Weights of a small GPT-style language model, trained from scratch on English Wikipedia.
Size: 15 layers, width 192, 2 heads of 96 (1 for keys and values), MLP 512 SwiGLU, vocabulary 1024, 6.48M parameters.
Architecture: rotary positions, no biases in attention or MLP.
Each number is 128 + 24 x the weight over the matrix's rms, rounded and kept within 0 to 255. Layers, rows and columns count from 0. Numbers have three digits each.

# q: layer 2 attention query, 192x192, rms 0.0404, rows 11-56,107-152, columns 0-95
# k: layer 2 attention key, 96x192, rms 0.0403, rows 11-56, columns 0-95
q11:117108106111151141143115127147091129130115093127136139127115124131092181123153120121188118137082175168093179101101120152148178113169152091072098137131124076149128146132070177127123168146136147127152092143145094124186104130164141139167147115142150100134120129121109143124165099129125146132
q107:111109136164125140139174178131128154128116154092105154094129121146145157120128104136105116114135131109161140101128133104135122128117133149131173088109134133147122122132165154108119130152107097173170121113168131128123122130154109112135131166151140121103146115143137139147114147152144136147
k11:115135123148102110141113116138126101093097156106113140147111124130088121121159086115077128136120141105094139141131079124131167137161128115137136172135132088174105135114121145131138142110128150130135126134126110105144127102137108152102140149145122146152122101122142125139146165152144167126
q12:101101126095095141134107105094177122099145138157143133121097135109134122144170133127116131162080162138128150124135120153144186121153115104126123124141112153126122138158159135148141137165160110129161150125104131118117140108102147081101096111156168122109127129120148101141127153112158105093
q108:136095135115134128136079149093150112136108137131129140124147101111133129121109149097104125137115127138108140121167149156136119118119138092099132087134098144141107113120132137126129128120134119171153140135141156123110154123144143131151148111117118119108133106125102139182159142145112140132
k12:144141088130131139100145142159095128107149135096081117099155108144113116127117114135126105135140113105117185136076125120107098159177108130140111174111145121138108192143136114142102142119161151097129134118112094109110121136129136178109148127141110143152100132155088116142099139129112154159
q13:121098157123120129135133119107110144089177139114138139110114100111120146113144157115149126143186097107161148115112113132100123183125108107143121114145122117117138128114129096085139109127095133099148159168137176126149116122110122098123184097147194135120144147141075148116131185096142087103
q109:103102125136132121129132158110161145112109162106123148112121116115119129143109123150074091142121120150114125140125128131093126135137172103107119115104124157104110102114138169094116135143145119131132156131144114121200112115121133128125137153135116124146150096121126118145127122120134137097
k13:121153163109186134126103169116153146136124141120119131146144160137093135164146128109118118138111119137137138129105140138122140138102118127127129117107126102189135115098132102120086149098126115148117096080142132114126139120100117134170074159136084118132134120100174157145146110126125167110
q14:110144127134127162137123159108121155171119138111096131112148160131124118154126112137137113141130133108123114096144134125107131128161131166161135127143151114087079065106132115119100123148146133096108139118111110121110087096140101122133133132186124140133154146143142089141129137105147103111
q110:137110117145142130110144145148165139108133109085113123122123126129167124089159087121138112117150140129106108084126133109113134101118103169135140083144146081124150113127160115092099103141089100125133086169130168137114149066160117111134141151126121156108083137135163149111140059125142158130
k14:139133093191167118100113126132132130144160145143112112111119122131138127103129143092106147068096144124116136165160090136157119084131099109135124137120132168086132149143130116125107092122119155125110183140110172160116162148106103156139089082138127139090152111142136100102138148113114123104
q15:138123131123115129118147165150191115112148144129166119093131123120163109105137123141134138098099157114115152133161159119148128171119107097134125110133090100136107093170144139143129131163163135130133135142097151127146130112152134109148130115114107101138140093126129135157141123122154131169
q111:153146110133109131131131098123110122101157119102110134121159139136139134108136186120126126144151145120128132108120158105145113115144123124161144121122149142118106150097121139115143133099135120128132143126121127102144126168122111111138121110113154109129109132137156097135148126118170110128
k15:122179111122091136129132109124092107087101172116086155113123108120136170140118136119107136149140122116168147139090089148126125104133140122111082163143151063114122178123153116109134136119088131132171081140106119112156123158140152125121157129154136163132164125156095123110148122133147103148
q16:131110150076136057184087145144154124188133144120159147130142146132135140129142135152130170123115145133157145096083100175135145122111166144124070116136085104141134149101122119145120141123118118167134153170109115108080084132124123135114122133099127093105094083093123142165175097114131093082
q112:126127127095132127176130130114101131125089094115134159129113132141160162112158119122103149142149161166126154144125126143114150093083145119113107109127119156119099123124128086114136132136136125157133105154110170137158092114118120165139070098132146091113112152166142141140161162132153111147
k16:124137113141116151128107113132141132159132141130116118167140090129113129114115139094114100169181159136136105106118117140122107166142135155120166163108136088128090133112108124164097126077115126164164154119070128123108151117136122130118117088128107103151116125133121087106100096119180125149
q17:122185121135101160104105104092089119150138087170081101130129140107119173161127128123146121143111143119118132131132172153114149100198078128111127151107126140086125168110134110155127107111081126128133154112133081133184095147118122133127178157075072136121143131146101137143156120119152105127
q113:107087107094127120109109100110121137146096158106049138135121125134147145123135149144119151178141143124121148148107107146110108119071146138086114142100072119144129141118123114139129133112125149108098131136123122121133159152099145100141109155132119107128108118132157152172115076135078117116
k17:119112119130119102096109144147096104096170133107130139118109135164170116124116072124131086104113136123114164088149101138153113098096109124134167145143141096137124176108153107112133123157144108124136103135158148116141154116162141142084145157126159123144103145145117149152079174101158162124
q18:115106120123134141143091098137126126126156106127143138101127138138149120148068110156137133142113139176082119129122092154114105122110127143149137124155111129160108122134131106122078108144143132149144107137135117133109176105168108147139114137111102148119124155146131145140126151106109196141
q114:143101147084156115120082131148116088125156127073135120143131139143132151107113135130118119093125116148101129098137128127130139083138087109108142107169143113143109132136102133164117132111129110140147133129159109115134118118162122141117132079111122135111102156124113143144135159148132075149
k18:132139093151123171153174118141129099105144173131123152138174118121104148113119123113098120110141118143132128148085122139162109097139143112114135160169130126131126125156139122131103140131129103133116126169094162139156107103121129163102133093094145079138128119149103107172136158085150147113
q19:141135126160124146123155149127181119129158115151063117154131178157154127155134111147145144149063126096149147142121114138132110134161061150128112142185137110121120118159102131141123144119078123124072168108185136116132134142107096145135116159108096144096130131143180149142142147156102175105
q115:095131117121143109122132144141116181088150113138155116102138122150144167114158118140111133168096117129168096108127114117164107130134120149136120118118126120120105137102121130100142113145112122106127138123166118130130119089111124138125139124136126136128145143135172128173128139140124117137
k19:140091118121117135147125132105122160124113108138126119131160131107156097134114098105114108093096155109127081129101112115149158125116149105131148110122125168131158103134153120064120158141142128121137114161118147146169145138139105128146125110107167137132136120123117128101136158097134077172
q20:120142146089159155088135090125127118125167146154074092129118160109106136155150159166186147116107142114141165103129133124127099076157137154080132123152119149089107147116137115118175101124129098109095134156148116158147128109144102104113119144134136099132099106117106117147118133124112158175
q116:124110143111101126148128130095136104108169160096112152120131144102138150121141139114123118113146112143121138088106155150097133089128135130146146128118113152146101128112139092159137125089133111161131125119116118113108146128138100100130132116124147121137105092145112104129155128119147137107
k20:112116097128138111125137166133123098123129144141104161055161128115128141136126126125150118136115140133153200114107122137133103150144148123148137178134138113093130154175146147155104124132160132135136168142100130123106143141115160141133124133130109160095107092169133129129136182098183108143
q21:169126137103102096117107124106160124156131144128177158120150137151108144146122125096100152148105087121146132142160091113171111102117135157157153120112117103158132146125112120130130144143146141123154121162150137115108129176106111174126110169126134076122079120124179119102139116122126159155
q117:140105145150137170137119155126158105104150143141144136086139110128126114132135127138129131129107121118127108121141118119153171135124124140111128136137115153121112111157175108110090137066131129189176084114099145101127142136110118127092123154137109181149122126112138166114128152100125167179
k21:098128136134156111093141119182094138118126130128127154090167069113115147086108158131110164135143104119078176158102146103127113120106141102124104130124082134128134124103144150120108161119115144133110136115152094151122174136132112169140112122161076138089114108114107140163075115135141107072
q22:114176116179140141138099108136142123108148130135107125123124131115123200093156148104130130153126124109136084143124107106126114142140117150111119148099126069122137142130098085117080131140125118126136126090141132102194107118100139066101137143145128081133147118130125114133164143165085105125
q118:140174148125141178131111107145099113132132094144142117167109137113164118129136147106165084092147093133117135155139154154128144119112133142128109124162155155141116151128106086122089136133160079173141099118098110174164130178112120071101147190128146106145098118150121148091132115110156129119
k22:086127108110115126126187131156111142137147162107084164108115182138115146116165070132105105117153102114106164122161126114102113119147144111132131097092131115096152063122115146137108138129086111149134084143105175143116120079128149102099135125144164159117119127126155138116143150112117094103
q23:122130152117112107118089126160136105089137152122140121163140125147105124142160166098122122160171164119157189108110094133136163121126091108103120118190131087130144164100125105190096122148143146121146102122126116132100154102152159134163077085175176176120142104107120131105117103148178144101
q119:128130125159112152128142107137134120122134136119145174135156119110090151149104149093105107083136141096114149119096136166084169142159114123124160117164122128119128130102155157153128159167130136144131118116132143124124132161118098114118099171117122113116149157175080133108137139106134135114
k23:156110128171161139145126132146159119085121161143152108133171120140120121170121114122113125107118161170139130145099139142125117125116144130123130126119131078091149163120148141152141141110125111154077104143133181086148133108125134133108167165115112086160101101101142123106164132164126109179
q24:113084132121118146103142102122181098130146110144181136165149107138119139168175102129107109169151122151143094138116146150093142125136090138113167151110142132116132141132167113132137120138140110133146103108129108120109161115122118136126081093136135123156143119086098143137111132134099087132
q120:145115111119136136150129148162133134092124105125095130084141140166065110115120136161155135143128076153164123094137148144134122093114137131158138131168143169139169133116118130081101097170161088147163080138121113104075141109148132100137167091076145115136149144108135106125142176147122107086
k24:143116123138143165131141140118116125177149118079124133103130138165133090064146145094140138129082104137130122146153126125141119156146157130139118102117153129123116147151163159139097086131111118157182121152166089108090132103128153134124147131101109138093151113163090098139110148099129112134
q25:106164161151121133117111092109122153086158148145075153105139083101111107112110108136111107128183088132089127133145161160131155124124154106141078101111146140110132142141119132104136118096154106113126075125125121132155174103154093095132107114097131128120099136113102135123130155104105123097
q121:121138176136103110060144118156140080100083114139145113118114139133109139151078130126120117154151093084134131137121142116094167102112114152094151140120156138120125120123174131131109119116072142156119166147153139114114147165152136122118107118098065102117143133160117127129140106149149132119
k25:148096120129166149144157097199128127127154115142152131128138127116127080156157130190147128150096130170133070108139129153141131139143124106146112114130139134105151067125113116127121117177140104124089132092125092130115095153120144089120121143104152138100150104096156134154196143126153143102
q26:112104133131098120082088170145137150089128122130124152108153083152122125162121125117151189144126111119079097159161102141128159097117112111133107130101171090099129133152160131166109171113111116174131153120149108116142103098115199103139117097061109149111134077162129157162135154160118169140
q122:137105101140168065131130144104161125094136095079131132090124112106113124069064130146097101111080152122152130178100160073149131168102134140137146144127133139146148097155131136125091168138103142135159110112102096155077105119105136159162127094155131113156131089122154130166128176117151119123
k26:145123100148093153138142111154149180142133089145080114129126161173135149088126122081068107124102106139148146098143163158147143130078127136136108085133089100136124095180133111102122147164153103130132120121130124160139133165139116090130140111110145103179147164125129114114150168096118128093
q27:117127117137130089100089125118125154130126163118105135165123110150098124115122156100082180132169178113132092096089122115121127142161151145146127104094121132088061150127128126141134107079147137141145123162112114102105103158146113138142152120130097092123113093134071079133142138113101116158
q123:119097127154122138166099175127118158164181162105155145080170083120128134143096164103114159127154165129138137169153157143092164115125118130126119178174146115118058173100168116149136135147165121153142134100118150060102152116163108145108153183131111126102111137138133151133124177105137065151
k27:140162143068153123146135123116173092178137112116094107089177152167135103109115094116146113098112140143137124104085093112109130107103162170080141121150124130109158110174096155124159105141107103082114116144150122106155154157109134150150099171146076137091145152135095107084077133152163145124
q28:123075151159114109106143114139152074114109130141120091062124134139106152116116152129127101117148151121132121181143110122139111116149116099119133167119080123132128108167168141149135113124183126117161151085120114129068108121109128101145137114096129177109140141139113095124131114130114138118
q124:143143107170114128135139147172149125092057118136119129140109166146123129142155113123131142132107142137174151121129181134122129148140084174100142139105132126114108138148142169158171104131101164126094120130144130097122107111134156094099136145115120119138121077133127093108107125135067097105
k28:111158130155141163135143132098168104088126146164123145099132092114163157127128124127115117134160130108115178133126149137126169139107120125151102106132142164157106152134116124137113132132133151135157132137113107132105144113144144135114088097154149093122110120120100143142141165116130102134
q29:115099131161133113097120151104191120177128139105124114096143174168116101163135116157135099124086132120140174094114180119103146133160135101072141117113130114105042104111142147165106148119141158102101085106119160077083112164096106154117067140145132096096111113144154115205116123158163129172
q125:146151136082112169127112128164116100135104169140130117111172149115067121109120129139137155074142170141107112124133117108114177066123162183106154164109116146134111133111166132122100103100152128164129123170146153158094153127072113160142125110155055095132109105153091102164122154185136164148
k29:140128114141146116075130143090130090087145137167097115108131083139106120115095104140145179169140097094145150104114119157165163184134113158128132108092144116143133129141111139100169100162097140173171153143102109125092150172162095125126166144184097115136156104116146122121095102095128105177
q30:142132076126143119136110140098083114094141097134150172151115132127132115107106137111132155139128077096152125141158090126105079170146125168117173114138127189142151127141115124114118138114132137146129109134113110171157089141094146096160151150127085126106129127130095121117090099128130120151
q126:112156133070121125125130108152107122162095133147113143126135130097144063134189107126161154192153096137112086105137118120131114111163143140134122133159114103125111133082126139083126171162104120115132168112137117136117123140153140123138151163133071092100072114121098168121148114118114122156
k30:091168135116150110139134133086167102127132105107088124091153113149106149139119090133149127151154176121128137113117103094121111140144135093122104201119142101148117134163157143106094146116147105141192127128090077135033134112150133098098159142141165116117130140145095125169129138122169151147
q31:135120134122142074136130179163161111094160138162136151144125127143160131088125111127097142112143141091156110115170151138158151110135105126116147099121139124110120133133134124143136136135115119131102176159102128102156160117138139144104113117126111161143128113146127183140122152164128169116
q127:157116147106164086138159139132122124108197161090107120159123097146091153131114152165086118151127125133104184103127166106170112092084107113129121118128120093149136094064115149102084114156138090119121155141126103101165141124126149157103136109111129133132062150114117117134138112127133168122
k31:160179171169067094114163127120104084133121115106096134084108147136124100138141136133150119178130159151095091141099099183116153161121146155112134132164152152146085160179146155088156165156090131156079145140166159113104131144173133092100181084158121112136141152155154113127132121123224140123
q32:130083103136136144113143123102114143124111116102133135130109168112100133118146104180101139127152148083103127072089105107116136068085111139121148103141096104115148149147125144135122173112100073140154167104094132106150161084142085100142170138145230148089170142121154123132141153097126174137
q128:181138118115134121170146126127104079136152122184098126133102130102111124139126093126142166091137120136142142125147059100105106129076132138099124118136109157134127115088117096116148110127111098125153083155139124139179106099094106110131130106095133112114137100152113141147150115133103191125
k32:152153151129150113127106156137133109159106134172153133139125131142084125182152111127125103127044079129126095112124164113122172161166129153106118141150128111144091113111108118098134145095151143122160121100161140137145136112135122162126078157164178151119145146151162146098144101176122106105
q33:130093135142130113139132113134093132158133126155114159161137121128098122124114174137150102144135164136139093187115108096114133129106110118161137134105131126132134048119135110126116106147097148138096112099111146135144159124129122111137133148170137135157130148090164077121129090156155126155
q129:164132112170149084149086119135078102200120145143071148183137117143134174102135151144100149160056125155126111122119109110126161169097128118142101130141069107130104120114100128163092192164102182134105144086116133124130095095141110148125131088126112160105111084161173104122137128088115100155
k33:136154118121122138124143152158128121095126105129165120115127126121184171142133135121122143115087076113105131099120055117172146141147104104134129132173099096098153160141149120112135106124194113157098108145176171123136132137140120144157095159127121128131102164151120139122130152139110149147
q34:136084141141102124143115108146159115137201137129105167132121123119087118112116109127120150164180092108150150134130135123175137159138132104170125122110131124139110116186141114115116190100132130147138122161129133111101093131114155142111147148128079111113148123125092107125138113139154115188
q130:118149162142104092126146105120143102080113121157142118122133152128074105118160121171149139168098146109104119092121125151156096119109113119176123166035106104117103119104111137101166150124095137108131115136162117143143166061082105163131113107156077138109142069134109069167090107174173121127
k34:114094123119122160121137096103102143125126118149143138167115149108104137158137121106170113098110183097141141054120151176138158167142157161128101099096157164142122087128156125113106147150146155106156128094185133107092109168162130122142126120097136119078106129131140140154079114122128090137
q35:159157162144164133114162149128135135157165142141171117156155138122118070111114131120189124114126165109134177134126146169129187151113124147144159117111131128112155138109127139132169076141116127114150134113142126122115131114103166105124149118095117121132093161149160104121120151105119124134
q131:143137145115108083127113177118108122151137089102169104137154124119129162188168138154153092115167195145099116154133141138102157201111148088143136115120108118141164162103131144119152163102148131129142107108148123143109121204096131143105117144110143146059146118201176116097114094092117102150
k35:140135136136105156100102118132178080157121136166148111102112100105139133117125147150172079136145103093121130112092135156099099127125126146153110164119080115155128115097168093158139122201107132147127141097113100099101120113180091098140132123158090133162114142119118144115096133103163086116
q36:164159141127111121133107088127123127106121140112152124150137158155120145130147139115149135121097116114123139098114112123110147118128106132103141108108125109118112168120156147113155161155129115126103148131131137130116082142141135145128121105127097115137116141147135086123179101110120164135
q132:106131072147134130173111121158109197138182177156142095176117143168143090125134146147163115082078164142161177063143139083140162085198101162123158165098116081159151162153110129119088145104128130177158070120108166098090158119139132095122164133157095140159138127131160118122109114118154155114
k36:121125110136104081142133152144180143122078107090174090124155150090105118122125126117119129141117130152133129105157208135220143111157133132116122096112105162127090099139145118102119095111104159091128159139126112107172117122094081117144122135117126125140130091140100119131140113077125143072
q37:106091098088134105135114114122153114082152145157097078144111119114130138130108065168108131135117107161137132148161086175123149121166142092129094105149127102204135110074120107147136143151147134118142113111123093112127155107107153103162116130122115093135148116141068137140145168132144125099
q133:120101153130114143160152128144123076084163148116090116109162170122160151152128108131154163123174099193144166114116094136144149110131139098141097103136137134153170101075121129107086093128129180136165104123142114102096137149129142125108181090090125132083133095168124131139160164153132111122
k37:127102168160131095154159110164097124136136123127127141149143150141155096141135117079110097109121125141108107131146141158113104147120114114135095105110115122049165139115138131138088155104141116104108136146138138096131152140151144152104120147148105178116119130089089077093149111097125131113
q38:126153140094093173123130133117147118123111167087162173148142070104150130171087104101111100180158103148125140112112091120152172146157096138095100165181123142173114114136105103152097135127083120126090104157079166142132123143126134135104154165141142137117084125174140160116135123135128116120
q134:105099116091091090129078153156162125110107135115153142140134141122128070120136109085130143135163155155062108131090103150089120123129091118131133127089094099117149121107115067098142140115133091121090116126104081068144155168118127126128081141109103103127136135136121117130159138086113156156
k38:124122127106126127141166112138104159153122142145121140135115165142145144095163051141089095113133132136124098186125134102153058160119130128107126142119097131100126151090167157135124115110124119135130140127138104088115091087153131085119127097096134110152123143132133145100082164129138146115
q39:137148145168164158141121146067135176089146158142135154131115143099136149100124136100132160146167142171117080149141113153095167161131098173128088113134103150146067150108088135117098149191183142110150124123141130099152109126128104144184113194140156146142139172136107136153125129131113117179
q135:142081145097130144100116099132171103102080126058120159119084101136131104113103146097117126133147154124118121132118146147110118161106147139112117140138157132151060153084112110144119130115181152148177095143095140114135117162101103162114150112209112148149136126133086167137140134108099115162
k39:143125108121106145117142152124153089119161151146146172073128142173126069148143149161130118122145112101182145112109116139149113135120118105115165137099173097114117155149140060146077109117135096124073150169155128134085156143118156091106114132179134157142110127145126080138119148099139153136
q40:121134119144112133142180136114146147107158129136160147106159142157139137188127185154095069116104136138122184136187142117131141141106144117158149103082144131118128119108164115126157124163149124124136137102161132109183142152076120129134144137107135167138191157109162136130146072113124102130
q136:122126166102110181149115136155118153166134122107151103140091122073127112128105143123145134147133138121153075151151128131168136059115129137107172138160117119130146111076119096142079103114123167117132119110148150132136120118128118129159071151101121134148147176118162155063156138113132137102
k40:126159064148131151139115111116120090132137133140131131124100127144160164126134097105119114155114117074103181141126098099106127114162109116108132086123128133127118109140145131148118088152097137134140148175093161145105110092106171135163128154102121080126101064129112110145122126080148156088
q41:133124191086125110145149127148147111121161133105104165133087105098092121152132097157184104123124137121113145151082105130162106138133139116114154166112148133095075161089115119148112096135137136119149109142128114127142142102109164176135095120183094115130105117143123139106138112101130134132
q137:138134109076111133119100081156145136159137147106130108091147147131105147131107070121117139127051108122149099109125158130129078163128143154091079152105172196178132113128116125126125126143129103108068076140157107109112125146152136151100119134135121122134121145106084103111137137153093083134
k41:116129123118146129105120099099163114125092136104119107128133116121103161148150119163131119082153117183166127117127130145100148111123155089147158152140097114138151164112150136112150166125137134123161120110102097109124119120148121115129177109092181091123158116092121152168157151086114093159
q42:157137118157130122140117161143125135117138130120068132118119105128131125128139133056113115138077126157108141150109136123125103144151150121133138159110134108113123124144101131119108142192084131126146131177119116163128096161130164103128108128114100155141181172108172146132132170178155112083
q138:148132151167066120086109163151164119147126135109134132136129141080102108158175092103172130135156147124134164137092149114137103140092089140158141113100090120125128094179134095071154174114163124160133167105118148137116133120042141131110196153132136092111115126110150122142111137151169113131
k42:128116151118129168149132115127135174128147149094110088132119175151096103112093118128176144141137086120130118127111181136149102102109124123084113107124140118135160146119091142079147142109101125169098118111154140099139126135118107133162091134131122138148111142112123129119087117121166133129
q43:161134152129137138149138135131097125139107122143144129146139169136130115089145108101095141142146150171130144109144146105129101105116152164149111156100122132123127124094129158099107165119110126135110113191111139106138117093139123106147062131103146113096094147119111151184126129156090134133
q139:138155126164142124093114100146117128082136125147126188140103140135095123103156098115120173088063099189109112121140122096141145125118132160120098085151081077105159143139123096168119164159116169123127153181132156101095110093121120126138151121124149127108138151162139129139161096126103102115
k43:099137118146109080132124147131103110103162109145131080151182148129116110115124094156160184147125150135150148146128095133103150137171141122075130163140170097102104121142106094142179096135099111132143168105147157112114134136181114131124120093137138132133183125094109092135114145143117083148
q44:096104075100098149121113111137102132134134110156131107119107122144101127113130119129135156104108108121091138158141150101116163114083114146172142133104100128123120132089117128103133117114151144142125104128109144180124161096127137120117125134104145116126118167161136144132130112168152118142
q140:107142101105122133139124140146137120141138127085085140109153129152124114085161134139139150157129090119102126100133159082142130118152165127146086178151056124107149132120097078083148157118172148226154142112084134144104104135155162093150141073129159114121115088119131157145135091148136080173
k44:121129117146136110158119149114064167140113115127144119114136145154118125081091137130135101165063185142144082120117090152165106135151116153141100157113141120143200099146122155072117132134117155189121119120178095146096124150102152144124096162115128184143152110126121132124118123089083114130
q45:138145136077142105104093073132132100093148075115156151095088122091113087122134141113111146053103125156154125158122139129139134126090118139082153152087128127135138157115091116126153156118116108099125118131137161115078109126137136158124124113142145142138157116119081175147142106130135111139
q141:119152128099155094108133142127130144119131171100105121119111120149057105084018088130068095132089111172163097144148079087111142114121112170076101151133137134066136103094151128124052141141115116175124101162111143077091121097115141169145158162117150116142109069150112106141088152125153106145
k45:127140163193156097103077127088101150075119116105154103151142140097116130118127162155085048124128161150189097104183117121124139149102109109148091143151173127155130165107159106136103104110140089107107130151183108117126203152099152100106163130086104084085112138181139098096142090094102164102
q46:135090086168128141130078092166170120159132122170137086124129083080140138101128156119132201136102106089173115161137150106189096125139143171151129150114129107088132102133118135112110183146089151142128150117098130189096113100074116110136100135138113124132140132112146143166117132085113154156
q142:134118110144126126125138158189149151156148127162133171137128184118132108138097154124138160142130136072130161109160100104116110166157115068109152106103134140141116088096143160154084108126103155082145178097149137124111078214168110123185106170121137158109107115069103102129088108115093146150
k46:135155170136156112108110168130105114172108127171140145150104129092098136189129107099124162156171151083114123153099152160112165126102166102089094155154135186130142106164188109092104107141124131125151116186104128120148134101168120178121140154135128121142154127118075113151103078143124082117
q47:122133095107126152144107166108080113166109145123175150143131134073159146165119169083131174136112115128135119118095121124114111081157137159156187144119164098119110112144150112148137095175168123128126139100129130107124103130173100109142152129156154087106148123143132107127151104134100134171
q143:129143139091135194139115162133133078119074129090128147127182134111145145127109152191144096149141156135114161125154110137126193114094114166127138108105111106101122118120124091122136133138077114141141148161098146127123124144137104119091125109132154124157093164122173155070125142133074150180
k47:126158110150113123192137097139155187187127107109120092161119119082124119113095095166110129146109112101130113161081126170092109163125103128121105094180145112152130094107099129171162137096125160138179102177090102130122142113091114139122132134177159165156110164109151208058095157116154112130
q48:127102129136108122130138197179156112170147140082125132124131104129120153110148161116127106121107104130173084150151132091073159132083096113129163098129093096118163120161135134147092138120162111128114167120144142150139115151105141119100128124101141137113137129124125124137121124115096150150
q144:090131154093152175123115138194137122184114101145126127122084154103138104131140105140102120156152147111104097131120125146109126119143131120105110138147094100119144103127123176088117101152168182135123135145110093141149112131149145162126118145120111170162169095099071137105135128152085133139
k48:117116143170128130128169093087148151117126136120132103121167113111126125101132146121154136130116130122093151093169182111134131112132109109146119139109171166128161133127135135157134114157117101142107115186125170115145073121126114080119117145090099147112124151109150091111097086100113139112
q49:144130114110140135152147131135144100151140097110140098122108126134109132128097136139140116141186134128129118147157128127147163112095116134120127132127108131131140122141151127098133132121132102141151154109134123108132125126135106116094139131128122082129129135139091150142125143068113148129
q145:095128143134118163109158114080151121127132137121114078160176118127156158136125148105139112098135143093131189122098145135129133107155102129122164159123172103149112117141184140116135134182110106150179118145161137103095130106156137081162136107078155134107121141130125124128100116148133124134
k49:088140139126128121141125138147123133171137129162131124117158115107170131112152112099145143130102109092122101138141130139114120114123127119148094080107137122118141105128126171123122098130164139154087103166136156124173129117135138068140139135111153146117145139154136096129132130125106181120
q50:160104085089112118154131183185136151079147154105143146156173141131124142133132149091127096154142124149148122134173108164111108113120148132124107138136126133115148126114128163128135134146170095121123206113137123163128161132142146120085107113099149179123127115128118147120124136136094151153
q146:124151128166132152096126119149119128143118113144180122127122178136127132091133145139151103148110141127104119132151169124146133149136128144126097128111132122143145128133104151129115120148137144123125129132151101136122108126135130155132149150135120128093167102124098086157115135144140124169
k50:129129139142121102100154121096154125128112115116145106118118127121166121145142158160105145120155115132125116168111102094111160139118150135128115113110143156132152123136138125132139114131102121137156081144131142101119101132123117115159107131112116124152132120089144123150121106129130107126
q51:163096135175124150124133170106140096113160160122115151093120127091135164139129139148144114120146099115157161097082129087143127144095147183123160125083071100082129107167108135091092134127146133156099126097130135131140132123107098089118094151143177111150124079080113166110139130141128101116
q147:119103148141140132085131118131109124151166141103110157114126161143129078124145157163124109146108152123139116125143113166125147159131156166148135133115123114116100104151118130138147138136133128129122116077098111145120118117139120161145122141121127159139112084077146146148146105158160102151
k51:078144136084149107140113087117140173108110106193169147127151093152146140141144098146122177139112095156129094160089128119112162139129129120170103125131118141167147109147135164079074121068143161094113133137138101124128089148095112114169148080132074122174113155141144144160104103100124133132
q52:138104079110107106101134104110123116134156069135114098112141119122100143161081098181091131133143144133129132128131072168114118130122108169110106126153127096138127139105146155126117130104171114137128138094168149105126135116074147140108168149144162072151101132163134144146157118093112160126
q148:163132107132120159150111129059121126118120129126158100145168115126130167125067153072125182112101132118144136141128139106132139111120131159127149136085175145132112133154159122151104127156109120122117160139122128109100127128135128113125148105126112089089121128122094104144110101123112124110
k52:092166127116120116113130117120121077094115171112109155115133110150115131129143105160151127107136130112142198134129135147120097178119162085105161132106131147124109120110135135095117132102135111119112118115099120115104152092142166143130135149158164150122121136088131120155072156125155114120
q53:138135138175115123126137203133144136125144140143126142117152101151120139129145154105159106108112089108163121146122131101077097126093150127117155104112135133090175096102109124115126085122116081123097101106140164146131121138116122118109141125104113172118160173134140147134154131113119093150
q149:093132134111152135140121165158146133141126104161134108137104154142134104125112119165114086157111143121119106104142130128113125147125125153117097136125110113127151138124137134144113090110159168145141114145129118146155141164143120145140135155126100133158147105143126146115156138136128144131
k53:154126138133141136148161077118126141142140120136149132115099162116111111127165157115143123135135156137133113118161145115133160149120176179133138105110157122158149136155114137101142122159122130128131116153147132140152097128110126115131103146122125173094124102122129156122133142105115137125
q54:117120129104172119167127141153102146127134110148098146140176122162141116157133122122078164108112176093133092144175118146135132110131158149165117128131145118128140126170104110136132101125120118120122153135159128160128104095133148137147123115122138135135136110167115116128129105156102183128
q150:128113115138129117124164134131166104113137109110099123129074125121115097107156119148169112093129153102098139119116150148115135112138139139107093106160121124124162119122132082154172118139132072154121120161095178133154090158120167124135112168122160134128175094147111131117177125098126112127
k54:141143108137130117090124169140134114154134141095131123122125108088116080119139142094137132109117147095119150144094124093101111106133132121116102138136139135080113096093153124125110118144113107139136117165150103132090152142116119174124087119129144126091113101069150110094146144161143092111
q55:129137154143138113149151106161125112124090130133149134156105113159119136134132093139108125103132127162135133098159160152148107121125152105142163148091122129137145180145142109119128119149121093108125055125109146112151131125123142120088127124121129102130108115088131148138125134138121131122
q151:128156130092123129112103131095101147122134138129123149129131122095096136123100132094106151117122128145120158157127142131148146166118120134146144105146109192138120136113129105126125113131136094128094157149131115086102125125119109148085130142147146095122121159120141112154120135155120151119
k55:122113116110126118129133123115146125119152102140119127108130149115107123145123120141103141157173085150124161126111126133117136135146142149127116100104129112132131150137105154155132101134135122111132142106131122069115121128169133100146152122117101094144154115148108100144170138099170149112
q56:127157118146109162119156134149126134063117074099161133107121111116163148135109110166137139103165119152078107133118128115140145151143124108103119135139172134145142123143175148120151116150156140133121142164119108153147161092121116146116120139160140140159131133158129129101135126108107091152
q152:153122116143118139097127101155121117156109140163140103122148150132100135106121121108114137080108103140106108136107093109172132138124110121110144111100114135134134122134148158119129149126114120166145118137150113134100155147152135152156121161133142124112140105122112163114133147111111109112
k56:080151146109124138126111109128124144129128163102121135118109134147110120128150097120122146121154118112109157142157139131114105132116109112162093120148115179119138115133113114125138130115116120110137103101121151140140088155114134101132135157096136135141128135143158125119137127110150142104